config.toml
head_dim = 64
tie_word_embeddings = false
init_std_o = 0.0321
lr_head = 0.00731
z_loss = 1e-05
Each number is 500 + 40 x the weight over its row's rms, rounded and kept within 0 to 999. Layers, rows and columns count from 0. Numbers have three digits each. The size before them is the row's rms in percent of the matrix's.

# layer 4 attention query, 512x512, rms 0.0258, rows 0-49, columns 320-383
194:443556496577463468544472445504545486412513561391508477453556554448510506540553442476494526543492470460485474533421517515414543551497400484500452552422444461430528538445463573489483511459558551
189:547521620492490485499497530523476566474522563467468503445536500501528534573511541498619439463563413529476503546494543529521473499427444508540478457458520577545501470532499469482475544525496502
166:490532552575476406476439461465485544477544506434505502520567448473564549526563477531432467533527476512496537504521498549454531482513469458493452462640502508548557559443563463459509515462531449
216:521516509527471446519509530511483525440525508428503524524488454509582452584539436512365525504485427554518452518535498527517566408475450544579500477475563503441500532518479515490509445469502508
079:480519503484526417427533454520532409553478552484544444555466495500550564519506522414546499449461548497520537520414437541518481533543528513458475480540562478467538492510600481492503517562462522
076:478493408561549453417463394510538500512455497491472529535519446519533480520510514472522538520515534584518444558449499513565493454537587525420498469531523405422478481400521485463526469537523524
076:471544489484511576508485476580465535483452498530575481482471471520500577460541533474467481505467559418519525582492637593526520541512472508519514495476535444527524515486480453537495532420435486
078:543577528471473534622454486538489493493478528482536517484433519577463499453488638496414537449480476544442531510469487527523550504518526520511497460479578516475562489478465504463464528446492465
064:466549504549509569482512401558467531469472442512478561552535465497511508534484512465445417503489532516516478546436562522575459528475582400359537480550538500421539496531552520546521490437480466
072:535522535544478521549516509477566499460505554466505531412456517445502462545554523542499476452453453446504501493528485509455529479468501526539482500485490565557511480502449525492533468495494500
073:442454484539514521493538395557483514447461554473509442600536518544490451571448523482420539552513528540501454500522442514559441520439566529462464504424512483475541504337510518514490561457508509
072:589533570447458450463531565452554545527485475490558560455449514486510534449543518524511485493488437514492517505561569506390518498538427442495513456549468484556464459567451487496545435539457463
078:486508513495522468486491459455519543518447503494491578498488495438531470545493448512498560486588427440408488491522487527419540525552534440449571553559580469494461507503511476507484461546531455
079:514523579478484427460461511518466543474484404519486487609421486482506516524481526450526501587566514465450554467507511473505563506549483414449485570545475508518442511515508475535475502530435471
079:546446516489538570432502594569451438496512467545542531450549504495526489602510534423502416474530585461513517491473548565502516505485539499459492445516515507428518565477486493449485551572523574
081:555498497432480494522454464427458488540514507498485530353500492512454545402526510589496439482503432538557478580462454462511467483438539454500452447598469514485490503495512510533487550490475557
084:559581538510441474517479476506490543525510526460445450512497500528501525544538491515541445451540482522424513496523452483526533506552443544474451552423457501483513458555524581487569499520533500
083:505519488517435514499492509572620532466457525507555464511439504459511388453568451505486502462471464450475447495477507435442525564464506472438511513491502474449494519501461542487495470491472572
080:493553445532514473556499486541460472505484496458534510504572501514497490421532466488452498536457471546552481449488493529469587541540495558530538541525496442457518561481519532421557487416562489
081:509519543480529560548499399546513544536497441549471571465493494454489432455496491550544465480502560564484573504465477525497533490468498598568524498507521499504533510529443470535516497505451515
084:522492544498508531478504469545496440535503472560478554514515488496428549514523504461470513479440512595477537480473533475545489457508535523498521562500456527396522541566553470441521486509524547
086:541446466504518510574415492523510531594509530549534455562470536577524541455497513570481533456482404552449468504521492456468517506560505571430523524561529472546487506447542549420535468502497469
080:462487552550443394527479529437461509489536516531451520504550427509525500483503510481482414496505522462461488453524513468507509489483504476557487455655513500493559478535484420452575449471532520
080:520490587563468493484441545385482464450531465466514511488461462507462550510524545505413471513467477490561474553466511537491520562513486469484550493437494513471516515538452560490493442506522532
084:486438450476494439488531491489559493532480512536459544474570452512520508501465535521448495485420483561510521482541469437481467498509522449555534387411541504394509439480382447509439431501505514
084:484559526531443534474438402452510492485465494475533463405547466456481584496518454430479556475471521454492512492482558516440477570436453472573476508576538485473559537506502495529463557527469443
085:532503531427526430497475476488435552537507575513494460442497513547512510476530574566474521478551519451461446498532501514492512504471551477542458421545511450460485479564492486434484513495477487
083:557519481498559506471500436479469533523496449506520571519519479463571507484479490517450557485561354542521485495504584454535519525477502454569478500514514526537492534540565438566469494492541491
084:506559476498548542490476482509493522542492546544473476484531467519489469545525473464550490532475501552548572455454483472488526524535554533516526491524541458454466370509503473420522537427459567
086:495442470524491500485512542503428454568464458574474462569480462451417503502514462523543476434509472457518507544549498559496471457546563523515490545602531444446414513498514523520578400537474550
082:476572540599557510470563460503468471528546463544510482481477449563508440446464511524539464508526587548500503478498542518507477460485510565474507443534513514518507417507454536503467470505514436
086:555519473453457543374515520660559547514528514511402568524505385555496487510575558474549462483476476511548491536461541529486492499443527468487518517441567509508533492463550476488458540424499498
229:501488448519567483519490510447446485501471491532498487475531428472561532553422470564481464526600510513502541539548500497544500521505531540571484458559534449492487504495477512539523454531436549
181:534497464495464483480504540450496473483521471495497543489498494539505562509401537459434496453514500511495473439478515551535468568404551497579503504394428491536590494481523516477475550554491497
181:533591475488538507429444427488585488423393452436491518480462558538554523488517530555531534521524538467505508459466539534530528530520379546474505515506512510481556481558473515485516519491469510
094:483514417461479546577494408577454579539482506493513514532484528478540498588524479546469508503511469491510495460553500375484524502548459532494521573462482469517491514474576482510485503475500500
073:447463493483489481504508522485458460492504523471510474456538463560511540553423430434596536489495569511446538509514460472505526419461454521539517522389464595494432493531451482422541500502550452
072:521487504512452521490542498488440442500494518499506445439503564514506429533585527480517541483448469471533518529472429426431543466496504558547444505446490494543472517506496539405496488512528498
070:473459413541538525466441427511479498566503526519557512550495477421511455525503441416500515586523471644474506505527470506571508492544516488391495518523520446490481525455594464575475478474490464
072:508522526474541469392478480450473480538509550526532454537510548496529431538448503420473491554544459503523509518471433491591540452476557526456452424509507471418481486430579517489489516465492429
073:523461521517528425456504434537479463545497536497453466570552492505541507538449470426499550557554444513502483464478411539492473531456515521442454485465482422443490469424572488453474521527491526
074:504500459494500552535513567493492527487470471493513507539518488403509554483543480585534417499483539566500469474491574558531510480520473452431555565547489534497488493565513483524464518468507462
074:425432505539556495490520490445478403508485521428461504474488498491439423499555480529507506453469467462545579446511479530451460505504528486540490458461549545452481489454460476478547533418500565
070:491532461452492559497533507528521579458440528480517492526549495503506517468524438535494564534455580561443503528549541560492469433504455447502549533477525502493523576543557457475498476510488489
078:503473460464536491561445438468453488451440546483492527483560473570494503472530545510428446523463475575483487604515463477573408565432471525534500527449456509430509498482507504519446565517501506
076:467488525448477505468557564581535543536505457493524467571460620420445463591553532557506518534509545422521504419519543463430513544451484508490483518520514482526468525492501455472504471496498494
085:554557504498457514457500453462467535422482457525502513495532498484561518544469496499485536495572451477467507533496470496506445505493568547470509472565575458535516530519497516536556488488517491
083:454467472467421490530589552513416541558493451461548530493482528462428522538463507522491482466507453465493506499531530560504551415524449488519502539494483501561502521406516472521483462493588543
084:523588508519497516429419586552515487410468487471499507497532479581484504531479517501512433504544441527527484588517570546533496583465522496548497530533502501529559493481435498499499483519474471
082:430530580562391489563499549484429542458479554431483511538510511491479461491505537454502480596459477499547448485569528526471486503489442489484504508578567467494534447503571498517457427519473443
# layer 4 attention key, 512x512, rms 0.0258, rows 0-49, columns 320-383
137:510496533496522470489484520498589467524522494479484491432445439566411496514571545569476507462551521463536559483453560529517463453332529547469546483460455489536486555499549535530545481504533557
140:577570521430470480467511418480540461513505470468500528540469476494414522488500548552510505459432528514490522487443472464475465543436440471485517474475613486474589475541521495478524473526487466
145:498502515538464571452477486526516490485447503533514479534452522501479510498494522545575504471491499472516484524479526451589435462543512525485468525443465473542503501521504556572477521488480545
139:439501534551584471527532477528431525461500459439483508546491546544536472487527547505518453554552481502537508532627454500518449521550463531482499533471467481467489484555525537492508479409515576
123:549509438465522556524466494467454562477497501422433474489552499554458452486503537563472501507456502503458538510538496494473478526454467591467531524532463495511551505476459547499481453490552477
092:465435502453513470569559535501499510555495483487503444469478492486558512521507541548514491411569486496506502495440490479468500566448591425464495527469453546548579561529598449482530523476532595
106:529496493536527506508444631488543507508477467559458473383426484507468520566445511502522441487533479508473479471531481501530435506473556476488498491516486547547533493537504500486515510484449516
116:511537534468592402456567505494511559582449528552478483466548485479481528507544427532566540522438418494485506509441472473448558483485505522443490462448471495475466473500540512493518500517463455
057:472498503465546457472542470481518478475439474520503526458503578452509537485609453494564491592568497538480491477570481490435502524556571458530523499509553520507491535478514485577513463518499563
108:468547463509437555422476452476514522527463497560510430517501446497425476480415529507402511443475487537489509508547444470464487445455521454565459472441484458489354504546544555521510531443430538
060:553485515506511431504472482484490470499490469575530492532473454530514532426526496490515495423545481469461524549504522437440525587480475460473545546541522507511516459529542496465423457455513475
069:495518523478532588434468530518486514559529527531465437459485592417421509608498521534536486563469503464556529495460496478563517516422475526573436484500477488488474517489561483494524523583571499
076:462426536532482509453532519492458469508468504530539474648499520465464525462510471540531571534595455504511503505561525555506552536493511497439480509549558525605457473511495469499448444457449534
076:571512468519453503516471494386524431548465552446449472433513471526479474516462481543539542464465483570454517543452498508550521439473525570561491492496517479536505451471532522429535532500487512
091:522567524515491500544473523485562511515494508441476476415471535502522482547480562524483498523446510496566523464486512416512458474536461528548516482465440489423574531461476531452521511530555506
100:571617512447501466490533490531542516517491481492461489456540507492568468435505499560516522522410505554439488540464471506554465497418512575539532493506451533488478461489575543582453532537483435
103:495450487475443515535531451499473542555517503520543504508512502499556532452526532485472533482427509503494489470462464475469509435477451482478519512422523527476444490556533498501512555465498479
100:519524554478468494457499397462485426566518508544507519483498534465483531491501402609492506401464530459465484498444494463504543429472540448424451515466505493513475501520532479488518507577419522
099:491551505458472396528482460497523489546484529395537484503563476512509441437456495539385499449531541549489525481526501510403531565515485510525535529534548425432492525486480513371545494474510501
097:441542511492440597595478483505513463522544501477458504472530418488511536561531559525471470467472530512540575514437492475522523504419554569510477516543467519511475492531563517507565552504527537
098:464502500546475598486451500459442489543410507593473444571518486489432480469488498472482547423539495491505443454494502504476545466460507522505472540468477561526493510508535530530490532520498522
104:588486505403583507539525487511465501569497468395422523505527483505502478483556521579594517509466458507527560506464473534409537529485450544463577470483504533499634476490554459494494477547509489
097:497425542462550411495525529455541475494520522487524533601479437498552541500454522488547502582535484509470520474443480517463471510553488464446545469535458504455567528511524467489559462522500536
097:583504465484474518384506434436549469552494468512547516494456417441337484478480582483483503557507432466511546500472539539507480492435562489500519447484518430498456533522501497528499451508496500
102:489512497475478474490547494547529532553473496530537462521542542442549483494561506493528537476476466578468502517513505510544524526572499482545504499480477493462466494466489485450374453488526537
103:484489503528451520527482542501487557531470479526585495461497506483435453480485472588499528439571480504530542518418550479481538595427582523462434516580464531504495556539502571527467505496516428
105:570492524528498460482490504492499547467498510548483522501475511460426478471537532496495539439493492487479487501487522523484484441492459489454506518521587518516581482505463535514532518548476414
099:512578484475484501535481541510503493543522556535569486464509482448493512500476524557495522535466478514523496532496473438504454584483443439471529458459510558487478491537518470482489517490444543
099:522463493515516521518454470448407518434523523443496499540532559517569467539472554505539466499493483458556486508543501504514507560562489470488504500494518498505519486533462520480541559528504515
107:487474524533516591484480505455376507446538509541476512521574521457528477428453462462431467585519485513517452539620490532547534443560530492499470521592509532455460520534450481526515513533512459
099:511584467508518513428508379543471460477472463464536511587446531478456482450508511495568451485501510551503524558485536481512447474503441540503534529535572412453488451521538562514487493409555519
106:473478509458508450461474545527563486512497506535498505472486477513472491495525473459483542446508500466549526509454537560450526443432476476466526495478562527529477509452534509484461469541506439
138:541495469469541543540526400506483432525514490419500501542496431503456514475503575490554465565487494538475535519392477504522449513588551598517539485499494411459519468520520492569499491432541506
130:494503483445544597537478480479451456518521529558350485485567519490519501505493413539520449425458550520498469504454482454484523389482493520506516491546495557501508488471576459521493520522515492
141:504487501477483459563457538518531472493506530429502496482477456560587541494490455524539528581408529519488499468455451499447498521526402481517573490378476514491570478470529475484530515494503545
129:581432514520521406363466486493542457478457485496464502566528542495447484474460514526573474517494474517464556545432569542410534505417505449536493485557503492441527475503491582558529471527558470
116:458469522532475501512483492483486554467487506487520525546509493538484490422510515568447555515439493499486520491463461496392532455550525529435475529553491483490514512513502567536561553502412452
053:419417529472496465510397548526591502557456502494526464487528462522482535416428578478527532507500525547480499453564484446500512538484502435457478530475499495459492456492578468459454453426507475
061:560559479437518466485517527528513504412428456516487511512492565521510543486588432439476503481560528492475540464495482439458520498445472552493536563513450517541477504484537516481472498555497525
060:539485474468518485542468471548531535526449475531549538526499474531490568413544481499490534447508511483402488502487470511403467524516470515499501539481502462493494509485497491542468446565532502
056:474483526499520500549484506572501476489520475498536557515493504530476505420531547456491482460477584397528512510534457499454555494538497459498554555483535545544536519510500408494449485431527549
061:485612510438535471451527420466495480549485403530549459466492499557521490549473461509447436439478479498474508542520467469419421527447540472505489499473538426508440515491453551509549488492421551
063:447506565512508431510450509552476498468556550477463516486489541494479519540531481516539478479478529492523442530428451520569528538543425580548502457438505524540495477487506461452486553486541514
067:522573474402506500525474488469470514525521396522495456482531504482529526459434527490421440493472549521503514499517480499481398510530511521461492536497473421492446473518448586630584510567415538
076:479576438517461546515496465552537513546480469493455503472455561457465513536492528506509549501486476466430554487491477471393522490584452548556550525512477540516545518544550473580478521536613457
076:487471509478540569481519509558499493506491486512469503570491572462498572528468527528532455676531533497482505465549539399547517517485505507529435529579482500491462504482450498432440478521527488
081:450441518557533446435508543514489512520469570534543492530541504501475515556534454469549479412579481496513439478466511535547491511463559509476461450507521470443471512522498477493522493492483518
096:479557527478481591406526518505488505467533483510530510480523462463469526578498542482478515498462442438490498515475470532485504533527542469489476463538401532549580567507541490438480468577576499
100:514524500499525437463503469535523412544511563467454438455532507487428490547454513413578490534586490519513488522499527459515539566458481552505442472431551487517498512562484499537542493494580494
098:446501479584494438492547528555517534462443502458530523542504479532517476464502567408482512559537463477466522535469491539424535509514499488429433471466421479508453514496474542519528523500435483